Part of a small language model's weights.
Size: 23 layers, width 192, MLP 512 GeGLU.
Architecture: RMSNorm before each block, rotary positions, untied embeddings.
Training: a variant of Muon for these matrices, 4099 steps.
Each number is 128 + 24 x the weight over the matrix's rms, rounded and kept within 0 to 255. Layers, rows and columns count from 0.

# layer 14 attention output (transposed), 192x192, rms 0.157, rows 60-63, columns 128-191
[[148 123 140 167 163  98 145 172 130 153 127 134 123 101 106 136  98 157  76 120 142 113 133 121  86 120 138  97  70 138 156 153 161 124 167 144 131 149  91 118 157 126  88 137 113 128 132  92  99 104 109 127 134 174 112 113 142 153 120 151  78 120  80 113]
 [119 163 131 100 135 127 108 151 115 124 169 117 150 125  94  72 144 117 121 120 134 133 167 119 150 140 116 107  91 112 111 104 131 131 174 131 130 126 154  89 125 109 122 175 118 133  92  74 129 147 125 178 116 116 142 121  97 123  95 102 149 116 146 133]
 [132 126 176 157 130 107  66 161  86 142 170 124  98 120 160 105 130 103 100 137 115 107 134 133  86 141 122 128 125 152 154 114 107 152 112 115 131 171 107 153 122 119 116 126 126 120 110 121 133  97 109 117 121 132 123 103 125 127 145 157 139 140 146 120]
 [106  95 137 110 151 140 117 110 111 126 163 174 134 125 105 113 103 153 143  84 125 138 141 171 146 121 126 131 130 121 121 125 146 129 121 117 159 128  98 134 161 138  82 114  71 123 181 125 147 150 133  88 117 106 156 116 108 152 137 101 140 156 132 133]]
# layer 14 attention value, 192x192, rms 0.178, rows 61-63, columns 128-191
[[133 148 141  98 142 130 120  95 142 167 170 183 116 138 135 164 117 115 171 135  89 116 109 111 110 111 114 122 131 113 161 154 125  79  86 142  94 124 144 109 110 166 108 102 134 123 134 149 131  59 107 119 151 104 134 141 144 106 149 144 113 121 127  82]
 [138 122 143 117  96 126 144 121 129 128 102 123 124 134 134 131 167 146 117  84 151 144 166  68 151 137 132 153 120 111 174 146  83 128 144 128 144 120 130 115 113 127 179 135 113 109 160 111 130 139 148 103 138 130 109 146 103 162 145  86 108 111 154 160]
 [108 103 171 131 114 130 111 163  89 127 137 108 114 155 122 114 184 153 110 139 150 133 131 154 149 156 123 146 130  98 107 110 107 129 103 194 134 129 110 160 114 125 165 133 163 113 158 158 104 114 162 151 149 152  97 153 125  99 102 145 140 149 183 146]]
# layer 14 attention query, 192x192, rms 0.123, rows 64-112, columns 128-191
[[155 158 115 157 156  99 130  79 140 154 120 123 127 104 128  76 150  93 127 129 122  82 145 105 124 155 108 142 160 171 162 111 123 118 146 107 158 129 125 116 124 109 115 114 131 158 130 108 133 105 138 118 119 130 127 121 156 119 114 179  98 125 116 144]
 [127  96 126 101 181 118 118 119 107 136 127 149 116 126 128 141  97 136 129  85  95 117 128  88 158 132 125 146 125 112 130 120 171 160 155 138 117 122  82 127 116 109 169 154 127 125 129 149 131 148 106 112 121 106 121 121 132 156 130 103 145 160 146  95]
 [147 155 122 130 124 137 128 136 162 156 144 123 124 125 148 114 153 113 172 129 141 120 122 105 137 131 155 109 128 108 104 141 138 126 141 141 138 116 120 137 155 162 149  96  89 142 142 102 145 115 104 155 109  97 151 114 118 136 147  81  93 122 108 171]
 [131 114 120 141 122 137 169  79 137 118 119 101 126 121 125  90 143  98 118 132 140 116 146 139 120 113 155 130 143 139 140 105 134 154 141 130 137 155 141 135 116 133 143 117 122 132 124 119 135  94 112 122 119 123 114 133 135 122 146 197 118 100 133 107]
 [124 145 116 136 118 104 103 149  99 105 134 122 115 115 132 159 138  96 140 112 105 110 112 123 134 135 126 111 126 116 128  96 109 124 115 111 118  84 124 148 148 161 140 115 133 122 145 103 142 162 121 115 150 155 114 111 111 132 110 122 141 126 139 143]
 [117  89  80 133  92 119 150 143 135 112 179 108 139 147 100 177 151 126 133 111 125 132 120 158 120 123 124 132 150 120 129 119 128 101  98 141 119  99 148 152 159 148 100 125 135 129 153 120 138 154 150 140 174 129 141 152 136 130 102 118 137 149  90 141]
 [128 135 130 145 127 111 163 127 163 119 105 153  93 135 139 147 152 134 115 122 120 120 117 118 139 144 124  95 120 106  79 154  85 140 140 128 165 131 171 149 136 124 123 126 105 137 131 103 158 126 138 160 141 116 140  75 130 124 103 155 126 162 131 146]
 [139 143 122 154 126 141 120 117 152 105 106 159 144 151 129 139 142 165 114 121 105 121 114 115 115 124 113 121 184 121 128 164 159  86 121 105 115 159 129 129 116 108 116 111 130 129  90 159 118 107 119 142 136 128 143 130 119 146 120 138 136 146  91 161]
 [129 142 144 108 125 132 102  96 105 113  76 167 132 136 107 139 132 140 154 117 116 143 106 138 137 117 117 162 137 103 150 140 112 108 117 174 111 137 141 150 151 144 138 162 154 120 127  73 120 124 140 143 116 101 131 125 115  75  84 131 115 145 165 129]
 [182 101 155  68 122 183 155 128 112 134 139 113 124 150 124 133  87 130 152 149 138 120 126 102 118 138 140  79 132 122  94 143 135 105 149 100 124 145 150 128 118 108  84 110 133 140 116 127 110 107 128 135 108  98 136 143 156 171 143 107 141 105  91  98]
 [104 112 113 162  83 140 127 155 138 170 135 106 120 156 106 144 144 149 129 119 171 125 130 144 157 155 113 112 137 113 140 146 138 108 124 128 133 118 122  84 141 153 166 117  73 143 117 183 125 115 165  91 150 127 158 117 153 130  87 125 118 141 133 136]
 [137 131 141 109 128 126 147 127 103 148 152 111 125 135  81 105  97 131 141 141 168 129 116 118  90 103 118 149 107 106 122  85 136 134 114 144 128 153  78 145  91 128 106 124 152 132 141 121 115 102 139 102 103 150 112 179 105 142 150 113 121 104 150 143]
 [100 138 135 126 117 143 127  86 160 120 115  83 118 144 139 127 149 142 120 136 123  98 126 116 111 140 120 163 147 139 131 141 118 141  92 162 126 106 117 102 107 105 132 185 139 141 120 146 127 144 125  98 119 131 121 144 138 128 109 111 105  90 163 114]
 [147 113 111 124 115 106  97 132 138 128 146 145 123 101 158 115 129 110 120 135 108 119  96 127 127 159 143 144 138 123 103  90 122  97 124 150 137 107 125 119 134 117 129 140 140 138 134 138 140 134 112 151 136 124 149  96 105 129 133 112 112 190  95 113]
 [148 135 163 147 172 132 142 160 113 132 144 140 115 153 111 135 106 124  78 137 156 100 120 118 152 123 136  95 188 129 129 122 139 140 109 129 136 110 119  77 120 139 108 166 116 158 124 118 120 103 120 130 140 140 137 124 144 122 143 127 126 136 164 165]
 [ 95 115 112 123 129  85 130 125 157 179 119 138 118 134 150 114 142 131 137 117 126 135 127  91 136 148 123 137 112  87 130 120 100 117 148 122 161 121 154 132 129 123 127 139 120 118 130 161 118 149 139 132 137 149 147 151  93 118 118 130 151 147 147 106]
 [128 133  68 141 136 147 108 152 165 116 155 100 105 155 116 123 106 150 151 134 166  98 112 135 124 138 123 167 150 129 143 101 131 150 148 129 131 119 125 145 135 140 123 155 132 107 108 147 131 103 131 138  99 139 135 116 125 150 103 142 143  81 135 125]
 [114 127 174  91 102  93 120 153 105 111 119 142 160 157 128 132 139 158 124 105 118 116 137 131 138 147 152 145 147 154 127 162 119 122 168  87 126 113 170 129 169 123 122 120 168 156 127 130 149 100 131 109  91 150 142 122 119 120 140 129 147 156 104 136]
 [147 185 149 130 122 126 135 143 105 159 109 100 119 116 119 124 150 149 101 130 102 163 123 127  68 125 128 124 147 117 138 161 165 107  97 115 152 145 115 153 118 144 109 139 105 127 185 137 124 103 106 102 115 129  98 150 161 129 147 129 111 121 109 172]
 [121 163 125 118 136 127 165 125 119 117 114 146 124 140 107 131 143 139 108 139 142 164  86 124 153 124 149  85 158 126 113 160 136 125 128  80 148 145 116 114 165 170  97 132 162 127 111 132 169 105 154 131 175 138 153 146 134 125 100 114 126 151 135 121]
 [162 122 138 117 145 112 107 100 150 111 115 128 137 138 108 143 175 123 174 139 114 136 151 116 137 102 107  86 120 153 149 136 125 123 135 120 102 154 136 104 136 143 124 186 121 152 129 130 137 125 113 135 107  99 110 124 137  95 104 115 143 138 137 120]
 [140 120 174 126 130 123  92 122 148 100 116  80 117 172  98 119 130 136 147 136 147 152 145 103 123 127 105 125  76 112 119 170 163  95 135 155 140 146 139 119 145 128 135 119 128 131 119 145 115 118 161 173 125  86  84 113 121 148 128 145 151  84 117 144]
 [147  91 102 116 113 124 123 163 167 139 103 114 149 170 140 153 139 120 101 135  98 119 167 134 176 166 115 144 144 128 144 132 138 131  95 115 135  92 133 160 143 132 109 164 115 128 131 120 124 130 117 143 127 123 146 105  96 114 120 104 117 157 145 158]
 [118 109 144  94 153  89 115 131 122 139 135 134 147 165 155  88 133 167 126 128  99 115 133  89 145 128 157 136 131 151 113 120 129 105 131 176 104 125 107 134 114 145  85 123 117 102 139 130 115 122  93 104 145 148 134 119 142  76 124 105 111 173 134 129]
 [126 116 114 125 124 115 113 139 163 123  88 105 114 148  85 158 154 164 173 118 101 143 116 106 120 127 200 132 148 157 117 147 115 126 140 132 149 107 153 105 123 124 105 146 150 157 105 110 141 159 126 113  99 147 152 113 124  93 111 111 123 176 139 168]
 [107  98 132  86 145 124 112 132 166 123 126 103 143 138 101 144 109  96 142 153 106 114 161 162  98 155 129  85 162 164  92  88 163 129 176 158  94 143  90  87  88 123  95 124 138 103 141 101 158 114 120 130 124 145 163 137 126  85 178 140 119 121 120 100]
 [114 131  82 126 132 118 143 127 126 109 111 155 133 112 128  98 154 147 133 127 138  70 121  99 147 129 139 150 161  93 140 107 126 165  96 108 127 169 155 138 134 129 166 114 141 121 125 136  80 141 110 142  96 118 135 180 164 132 115 108 110  82  98 139]
 [136 100  96 149 171  86 114 149 143  91 130 142 157 121 161  93 150 134 126 121 129  98 123  95 169 123 142 152 103 135 107 154 165 124 133 108  96 119 126 122 129 109 117 153 122 157 132 152 122 130 136 158 144 106 115 108 146  89 117 113 113 132 112  76]
 [109 128 157  78  40 117 127 131 139 126 160 112 104 163 136 111 144 141 127 120 170 169 150 166 161 133 140 115 132 127 105 108 139 152 119  83 111 148 156 156 133 172 115  84  99 107 151 131 119 110 129 120  75 149  92 140  90 175 135 180 135 139 123 119]
 [103 182  87 134 130 140 135 122 106 126  98 101  78 133 111 153 131 143 115 115 164  88 132 115 123 134 112 158 125 126 134 103 148 133 134 133 107 107 151 150 163 138 179 149 162 134  99 162 130 139 136 129 103 142 132  64 129 132 156 111 118 102 111 114]
 [128 134 113 105 132 125  98  95 134 137 116 141 137 102 144 127 122 126 117 140 122 139 147 145 127 146 137 114 157 100 141 141  78 125 118  97 117 164 133 113 135 114 122  91 139 111 139 157 154 110 123  99  69  93 146  95 120 111 133 101 104 135 119 115]
 [103 147 113 139 151 102  82 129 161 120 113 125 154 101  73 145 166 105 107 141 141 129  91 132 151 118 122 140 109 156 135 157  87 105 145 105 116 109 157  95 127 161 120  94 128 103 157 144  96  70 126 102 132 136 126 115 147 128 131 102 131 153 141 193]
 [139 120 155 129 122 120 144 137 139 138 149 123 114 172 134 152 139 134 135 152 127 144 131 159 133 112 114 129 133  98  91  78 106 149 163 100 141 117 132 113 166 148 123 137 121 132 126  87 135 119 137 141 131 156 139 120 101 155 140 108 100 137 111 179]
 [163  78 112 131 158 137 129 109 126 155 113 154 131 120 148  93 122 109 138 114 140  91 146  98 138 118 111 161 170 139 141 161 124 153 169 156 133 141 135 113 128 110 103 144 165 143 116 126 163 101 144 123 103 106 128 117 133 123 114 120 128 138 127 141]
 [ 98 136 127 141 149 112 154 172 155 141 165 114 113 157 109 162 160 112 152  98 109 127 103 132 149 132 143 137  86 125 113 125 128 142 123 172 127 105 147 177 146 147 154 120 107 113 121 118 136 146 150 130 127 115 149 114 152 117 142  81 139 139 148 134]
 [129 123 144 126  98 117 155 153 145 142 134 141 104 147 111 162 142 156 145 146 140 133  92 114 143 150 178 128 147 121 126 106 135 145 133 137 116 109 146 136 141 144 115 102 139 141 124  96 157 133 128 141 109 139 156 128 132 107 118 120 149 131 135 138]
 [103 101 149 106 134 132 116 126 140 105 145 127 146 147 125 152  82 126 113 135 131 149  97 125 113 111 109 132 117  90  98 134 149 128 136 149 135 124 136 143 175 117 122 155 150 155 166 135 122 106 132 120 116 124 113 132 101 162 132 144 140 124 114 126]
 [140 140 123 141 136 132 149 145 130 157  94  77  88 130 132 169 142 142 146 138 115 130 127 127 137 145 116 127 120 141 100 138 169  93 103 174 129 138 134 134 169 111 111 117 116 147 104 113 124 157 101 139  85  95 115  98 131 152 119 135 154 142 130 123]
 [ 94 113 147 114 126  90 132 142 115 113 103 104 137 151 120 128 129 125 134 131 134 125 124 134 115 101 122 139  99 105 126 122 150 114 148 113 137 134 148 120 147 140 133 128 123 149 135 109 121 145 155 135 137 121 130 167 142 124 138 140 120 120 142 110]
 [113 136 166 102 118 125  67 113 141 136 166  91 141 132  82 117 120 131 155 119  96 128 123  81 114 119 144 167 143 158 160 131 145 160 156 132  99 114 123  97  95 117 111 112 138 139 120 124 157 112 147 161 113 158 121 117 162 148 158 161 121 114 120 128]
 [ 71 166 125 105 114 137 117 148  84 121 130 155 140 134  96 124 123 132 123 144 129 126 111 143 114 150 143 147  78 126 154 111 132 102 130 145 118 140 147 144 137 103 153 155 122  98 118 140 120 143  85 141 152 130 129 114 102  93  91  97 131 136 143 122]
 [127 142 136 145  85 138 166 128  93 138 141 119 129 140 123 127 103 113 117 137 148 116 150 148 103  91 108 124 181  94 138 132 110 165 144 119 142 146 111 148  77 156 121 163 116 143 152 120 141 106  96  82 131 133 117 165 157 137 106 128 147  93 147 132]
 [123 108 152 154 135 168 110 113  90 140 120 120 129 112 109 102 110  92 111 124 115 140 168 115 121 108 131  93 143 154 140 135 118 122 152 104 109  87 113 150 130 122 117 145  94 135 144 102 162 141 131 138 114  98 102 195 154 148 129 142  98 129 100 148]
 [162 130 138  99 135 137 153 100 144 132  86 102 155 136 127 128 101 123 132 119 140 112 133 125 116 129 117 128 112 168 141 132 142 108  73 128 127 147 120 129 135 109 117 119 120 147  77 143 112  98 116 115 112 101 123 149 138 154 123 142  92 126  68 139]
 [146 138 145 123 115 150  95 120 121 107 133 150 126 104 114 105 151 122 110 140 122 105 127 148 133 123 144 116  94 147 169 155 137 137 133 115 104 160 158 114 123 128 105 113 144 156 135  94 123 121 124 147 133 122 113 131 135 102 107 149 105 113 120 181]
 [104 143 121 125 111 141 146 125 155 132 126 102 116 134 157 144 159 121 111 102 120 122 103 148 127 110 148 107  97 125 103 118 143 110  91 153 131  95 147 128 137 166 152 120  98 146 140 129 152 172 158 136 139 138 112 111 117 141 116 101 108  84 121 146]
 [150 148 100 157  97 114 142 138 109 128 134 141 115 119 133 128 154 160 134 117 124 127 132 113 121 124 135  95 102 140 140 119 130 114 105 129 167 138 122 173 138 123 124 118 148 122 114 133  96 126  96 114 132 177 162 118  77  93 145  99 166 141 132 121]
 [132 153 129 125 130 111 121 105 123 137 106 138 103 164 115  95  70 142 151 124  89  98 123 117 136 116 131 109  66 113 129 138 120 124 109 119 124 133 145 149 137 147 144 119 119 172 109 160 111 124  91 104 152 124 126 122 124 158 123 112  82 154 145 148]
 [148 127 161 118 131 126 123 134 124 107 110 138 152 131 125 109 129 123 173 166 101 134 153 110 128 115 133 139 138 180 150  60 112 139 156  35 104 136 157 132 121 112  86  99 141 164 114 131 116  97 131 125  93 126 143 164 118 116 129 125 131 138 133 113]]
# layer 14 attention key, 192x192, rms 0.127, rows 64-112, columns 128-191
[[142 107 115  93 114 116 123 111 142 134 126 129 147 120 123 140 136 135 133 127 129 138 142 151 133 105 113 130 131 164 119 137 131 110 125 135 119 138  99 109 152 161 135 138 153 117 118 151 114 144 126 119 143 119 102 132 123 128 139 157 149 116 130 125]
 [ 86 130 125 131 107 127 131 142 156 159 154 108 125 116 133 164 153 118 158  99 176 135 104 124 125 120  95 161 121 127 145 123  85 154 121 141 138 115 151 123 140 136 144 140 103 134 129 137 111 102 141 167 123 117 117 135 131 136 135 125 136 106 128 125]
 [136 123 124 108  89 132 141 103 122 126 136 142 136 117 120 136 132 108 119 127 113 158 135 131 123 135 123 138 158 147 125 111 135 106  95  96 141  88 116 128 106 156  62 109 136 109 116 121 141 141 117 121 119 162 127 105 149 161  99 143 125 124 137 121]
 [168 112 133 118 141 109 128 125 154 101 163 142 168 107 121 117 137 155 150 142 140 114 149 132 162 124 104 130  83 140 155 128 148 120 138 153 134 137 108 115 116 124 138 137 109 155 130 132 146 122 129 141 131 109 137 163 143 104 122 110 141 134 122 158]
 [135 129 177 119 136 144 153 125 148 141 113 128 150 108 135 134 119 134 146 119 126 135 188 131 104 136 105 102 118 116 127 137 133  98 147 121 142 132 124 119  96  82 149 128 131 132 126 104  96 141 133 125 119 130 157 167 136 119 103 142 144 127 144 122]
 [140 128 123 112 138 140 129 149 123 115 113 128 105 118 153 129 125 173 118 123 149  97 122 117 118 128 129 112 134 115 132 113 128 102 126  99 109 155 166 175 137 147 140 115 141 117 138 150 159 142 129 100 112 143 119 114 160 109 144 133 120 136 116 153]
 [120 159 133 162 109 108 136 114 124 145 143 148 146 119 157 120 102 111 139 117 143 119  98 132 126 134 129 149 153 127 116 119 115 115 110 127 111 134 135 135 123 128 127 111 146 122 119  75 112 135  99 133 138 135 142 100  95 109 123  98 112 135 152  92]
 [158 151 164 168 147  68 115 141 154 149 101  97 148 145 159 152 119 109  85 145 161  87 128 165 122 148 148 135 178 121 157 131 147 142 124  89 125  96 128 147 121 101 159 147  91 138 126 109 122  97 140  92 137  96  98 119 177 107 145 143 101 125 143 147]
 [105 108 158 124 143 155  86 121 160 105 163 155 129 147 143  68 109 106 125 155 123 140 162 137 126 121 149 130  98 150 147 146 117 126 138  70 108 124 151 138 118 106 121 110 127 139 116 119 119  95 119 134 135 103  93 155 116 114 132 106 142 124 125 126]
 [137 144 118  96  96 108 131 122 111 101 154 132 167 149 148 125 129 137  91 156 140 102 110 136 149 110 124 176 115 145 117 155 127 149 117 144 122 120  72 126 136 182 143 100 112  99  93 116  79 123  94 127 112 165 116  93  98 136 137 110 147 114 116 153]
 [144 151 129 147 127  98 148 164 137 129 156 113 162 106  80 103 116 116 126 115 111 114 131 108 113  95 123 116 140 156 137 103 145 112 110 146 132 121 103 119 138 125 119 111 149 140 108 164 163 145 150 133 120 135 128 100 176 110 183 133 109 138 115 120]
 [155 146 128 102 127 164 122 107 106 117 129 117 149 140 114  88 134 120 136 127  96 116 125 126 123 129 115 137 106 125 155 137 135 140 171 144  87 141  74 131 143 136 144 130 125 120 112 147 136 162 112 106 105  68 106 123 115 124 131 117 115 135 135 116]
 [164 120 127 157 136 138 101 133 168 168 131 143 180 109 106 140 152 132 139 165 118 133 124 121 145 137 129 129 124 179 168 138 162 117 139 111 157 117 120 127 126 162 154 111 129 148 150 171 152  94 123 146 111 142 159 139 108 135 169 137 112 116 157 133]
 [122  87 128 124 109  96  93 127 118 121  83 128 113 104 160 146 151 149 111 128 143 123 105 114 152 107  94 136 142 109  86 121 130 120  86 135 113 156 181 129 128 134 145  99 137 110 141  93 141 125 154 166 156 137 125 127 130 168  77 134  91 183 154 116]
 [124 133 116 145 126 125 129 116 122 153 122 121 159  98  97  92 140 119 135 125 103 151 133 195 120 141 134 102 127 152 108 163 138 123 122 118 157 113 124 119  83 131 131 133 138 127 108 101 134 113 130  63 142 121 148 150 123 117 120 126 131 123 129 148]
 [145 146 136 165  80 136 165 140 137 103 133 150  98 153 142 117 126 131 120 123 111 152 134 113 156 151 118 102 128 146  79 115 160 120  89 135 119 122 114 110 136  88  92 117 146  99 107  98 131 146 176 116 123  96 103 130 147 121 153 122 109 145  92 117]
 [139 117 136  76 116 153 133 129 156 114 143 140 150 110 112 138 153 163 175 155 108 122 150 130 159 102 141 150 127 162 148 133 153 161 139 126 128 122 119 113 125 156  87 116 109 140 127 146 147 157 134 149  95 131 162 155 133  91 128 155 140 104 130 125]
 [102 100 112 148 156 144 100 106 135 129 121 125 122 138 146 131 120 106 122 119 125 110 132 145 124 133 106 131  99 123 138  86 125 131 124 124 159 118 131 109 154 121 147 118 130 115 148 144  95 146 119  81 143 130 107 140 152 138 128 141 129 119 154 115]
 [155 144  86 132 159 150 145 115 106 125 132  87 137 135 159 132 143 129  96 126 136 117 136 178 167 142 128 144 121 154 166 124 120 142 160  93 125 145 118  92 133 156 127 185 145 126 163 118 115 116 112 118 127 131 119 183 109 115 119 138 113 110 138 134]
 [149 120  91 142  97 158  93 116 148 120 189 111 127 156 134 141 135 103 135 146 135 113 163 149 129 145 165 142 106 115 133 116 133 151 125 117 119 113  98 109  90 125 101 164 103 111 145  98 125 112 156 137 126 127 129 174 131 148 156 129 139 119 139 165]
 [107 117  94 143 117 103  84 163 105 137  93 109 145 103 127 130 125 142  82 128 141 125 107 125 145 131 107 133 145 134 103 129 106 144 104 137 124 113 135 134 151  90 120 126 114 144 167  87 149 106 114 140 151 142 151  90 123 165 106 148  80 118 109 124]
 [139 121 114 108 127 120 168 116 137 138 179 136 148 134 143 101 137 130 116 126 115 111 146 122 152 104 163 128  79 123 184  73 117 144 126 107 118 132  72 131 140 182 119 124 120 128 117  92 135 123  80 108 121 167  81 140 166 138 127 115 191  90 136 110]
 [146 142 118 139 141 115 159 105 108 154 147 151 124 117 115 139 137 132  91 122 149 139 116  92 133 133 132 134  99 163 165 152  96 146 119 126  91 175 108 131 105 161  86 110  81 117  73 152 127 130 151 122 109 111 121 154 125 124 130 116 120  96 141 115]
 [115 147 121 121  89 129 109 142 115 176 124 141 128 112 107 171 128  89 117 103 141 134 143 138 132 153 147 146 112  75 110  85 132 111 116 127 109 146 146  90 151 105 130  93 142 153 109 101 114 121 145 126 105 113 118 131 150 135 109 145 114 118 114 142]
 [119 150 115 115 141 126 115 106 132 142  87 148 151 110 128 127 168  94  76 124 140 135 130 129 163 135 120  94 121 146 105 118 133 142 143 156 146 119 102 127 128 157 136 140 131 121 155 139 140  49 108 127 120 138 121  81 100 119  97 132 121 104 144 140]
 [111 120 186 152 119 158 115 115 130 132 106 133 142 116 181 124 139 113 128 112 129 145 116 124 131 100 112 170 132 136 115 114 114  91 140 143 102  91 114 137 138 110 164 114 118 118 133 147 162 141 130 144 152 109 152  99 119 131 128 104 119 129 132 159]
 [132 186 125 105 161 116 117 144 147 144  82 108 167 127 146 139 143 142  88 109 109 122 135 136 150 132 133 121 129 135 122 139 127 101 126 137 150 101 137 174 120 158 126 106 101 125 134  99 134 166 101  66 152 125 155 133 119 128 122 157 141 151 122 175]
 [112 175  88 126 131 102 187 141 132 162  99  91 139 145 125 123 144 109 103 128 156 140 138 146 137 105 111 123 102 163 160 129 100 115 124 120 141 132 102 142 131 137 105 140 159 107 137 132 103 158 139 144 149 143 166 128 115 137 161 137 100 149 125 104]
 [132  96 131 108 143 128 112 148 119 102 107 110 104 129 128 114 121 154 113  92 140  82 128 128  84 100 137 122 178 127 154 123 128 156 124 103 163 131  97 104 156 111 142 177 115 104 110 103  99 139 103 105 133 122 106 134 142 107 139  87 153 113 158 130]
 [ 99 155 134 136 142 128 138 135 136 135 153 129 142 122 123 128 119 152 158 118 138 142  95 151 139 107 143 120 125 100 123 134 113 163 128 154 131  72 127 103 113 123  76  96  78 138 129 124 118 130 122 146 145 157 116 133 123 101 122 132 158 120 149 159]
 [125  82 114 125 118 130 110 115 173  85 114  91 141 132 111 133  88 123 113 129 104 121 133  93 142 100 106 117 111 145 136 141 159 118 159 112 123 115 122 148 115 122 120 155 152 143 128 121 146  96 146 147 160 170 131 154 143  84 130 160  99 176 129 174]
 [142 135 106 148 145 144 179 192 146 129 127 134 125 106  87  88 140 106 163 167 122 139 147 147 105 157 160 145 170 137 110  98 153 149 127 138 131 114 147 104 126  95  91 130 116 172 110 134 152 144 114 158 137 142 148 118 167 164 109 125 115 128 123 133]
 [133 147 143 128 160 141 141 115 156 149 114 136 143 120 113 112 127 106 134 130 130 111 118 138 108 126 133 132 127 136  95 107 128 145 114 130 129 113 141 101 135 143 102 153 135 143 116 124 134 127  74 146 128 129 135 160 143 135 114 147 119 141 122 157]
 [126 133 149 126 108 105 127 123 109 115 146  97 124 146 135 117 117 121 119 119 100 173 115 117 156 156 139 154  98 118 145 141 157 128 129 124 162 131  92 146 113 151 123  93  95 118 117 121 143 121 119 119 130 122 142 115 116 149  87 129 132 138 182 103]
 [141 112 106 159 106 122 153 130 131 131 147 129 124 122 130 121  94 119 126 133 131 137 138 124 123  99 125  99 152 128  94 138 142 150 110 124 162 115 169  89 118 120 147 172 117 170 114 124 140 140 117 105 127 137 108 112 127 113 109 122 121 135  96 151]
 [169 137 122 111 149 127 113 100 134 141 172 169 128 123 124 116 115 115  96 133 115 119 124 145 129 140 131 148 168 147 110 111 135 121 158  83 118 116 151 143 133 114 117 120 131 100 132 134 152 142 138 140 158 179 158 143 125 154 149 150 119  91 127 145]
 [124 144 123 122 146 122 131 124  98 124 108 137  99 124 105  91 141 121 127 102  97 125 130 145 117 155 122 136 138 123 148 119  89 127 119 186 123 135 194  91 141  73 114 119 124 126 160 130 109 144 137 110 135 177 149 113 118 122 121 136  88 119 121 123]
 [105 102 120 118 120 140 138 150  93 145 117 139 129 173 144 115  96 112 115 128 145 117 137 137 144 105 121  99 184 123 103 123  72 115 122 155 155 127 156 142 111  85 148 139 137  98 145 142 118  68 131 148 167 126 173 109  97 148 154 161 110 122  77 166]
 [118 131 125 148 153 126 131 154 126 169 127 108 104 107 125 123 143 160 115 131 102 151  94 128 125 174 104  99 145 108  89 128  95 140 164  58 134 103 161 149 109 108 110 155 154 147 122 128 170 131 144 128 141 159 155 136  98 147 117 124 131 134  96  89]
 [124 153  68 134 147 130 145 124 128 126 166 119 129 141 138 173 132 152 159  95 181  93 101 139 160 127  98 118 114 147 146 131 148 154 130 145 120 139 152 114 140 116 110 120 155 130 123 141 133 164 127 109 136 143 164 119 136 123 140 120 127 165 137 131]
 [180 142 169 166 164 107 128 115 121 168 118 102 162  94 101 139 148 141 117 139 163 139 134 124 123 112 108 133 101 108 127 111 147 130 132 115 108 148 155 107 138  95  95 119 114 189 132 113 106 158 126 144 130 121 123 112 140  85 133 156 134 128 107 139]
 [180 103 137 113 119 119 109 131 166  90 135 103 165 150 152 146 151 120 153 135 103 127 146 131 131 140 158 164 102 114 132 111 123 133 108 142 143  88  98 155 144 151 148 146 179 149 120 151 100 149 118 131 105 142 135 122  86 132 142 155 127  95 158 124]
 [149 115 164 150 147 132 156 126 142 126 158 122 165  97 140  98 148 139 118 128 131 105 132 146 128  92 157 124  93 110 126 137 124 133 113 124 100 103 106 126  95 151 132 150 132 133 109 133 123 113 147  91 136 124 119 133 164  91 137 100 147 123 143  64]
 [135 139 137 123 138 177 122 148 149 113 150 140 140 114 124 117 126 147 134 126 147 112 176 132 139  99 185 143 116  87 142 129 116 174 140 136 129 168  95 139 122 177 151 105 135  90 114 141 128 134 105 136 123 114  89 162 134 101 122  75 146 145 121 134]
 [142 165 106 134 128 134 136 108 105 120 128 123 161 150 133 115 141 115 155 153 110 111 169 123 148 122 162 111  79 146 140 144 130 131  98 100 118 125 142 149  99 131 139 117 110 143 155 138  96 111 139 133 129 176  85 142 138 110 122 114 130 150 123 128]
 [150 119  91 142 105 115  90 158 100 118 149 142  95 113 115 136 128  89 109  77 126 122 107 159 136 109 117 129 122  96 106 132 119 135 175 111 142 170 102 156  90 137 126  98 144 109 103 125 126 130 126 144 103 143  88 116 112 144 154 124 128 148 128  94]
 [159 146 148 138 154 106 138 121 101 138 164 121 119 139 106 141 137 132 115 117 154 130 113 130 125 137 130 106 168  99 103 157 131 132 161 133 141 145 130 131 137 137 102 124 148 147 118 124 131 123 170 109 140 138 117 162 186 128 136 125 145 106 108 128]
 [130 130 153 106 122 124 148 152 122 128 131 139 147 120 113 173 135 156 155 152 175 128 126 107 134 159 125 124 133 147 108 109 117  90 118 159  84 113 142  80 110 125 109 143 143 118 130  81 132 113 171 165 157 129 131 132 127 129 110 137 167  92 143 115]
 [119 108 106 131 135 112 157  95 114 126 140 139 144 114 126 156 130 141 150 113 144  98 118 126 145  99 146 105 107 149 149 163 106  97 143 143 130 128  55 117 101 156 139 148 127 166 168 173 115 145 127 134  70 105  83 139 153 115 138 101 161 137 127 135]]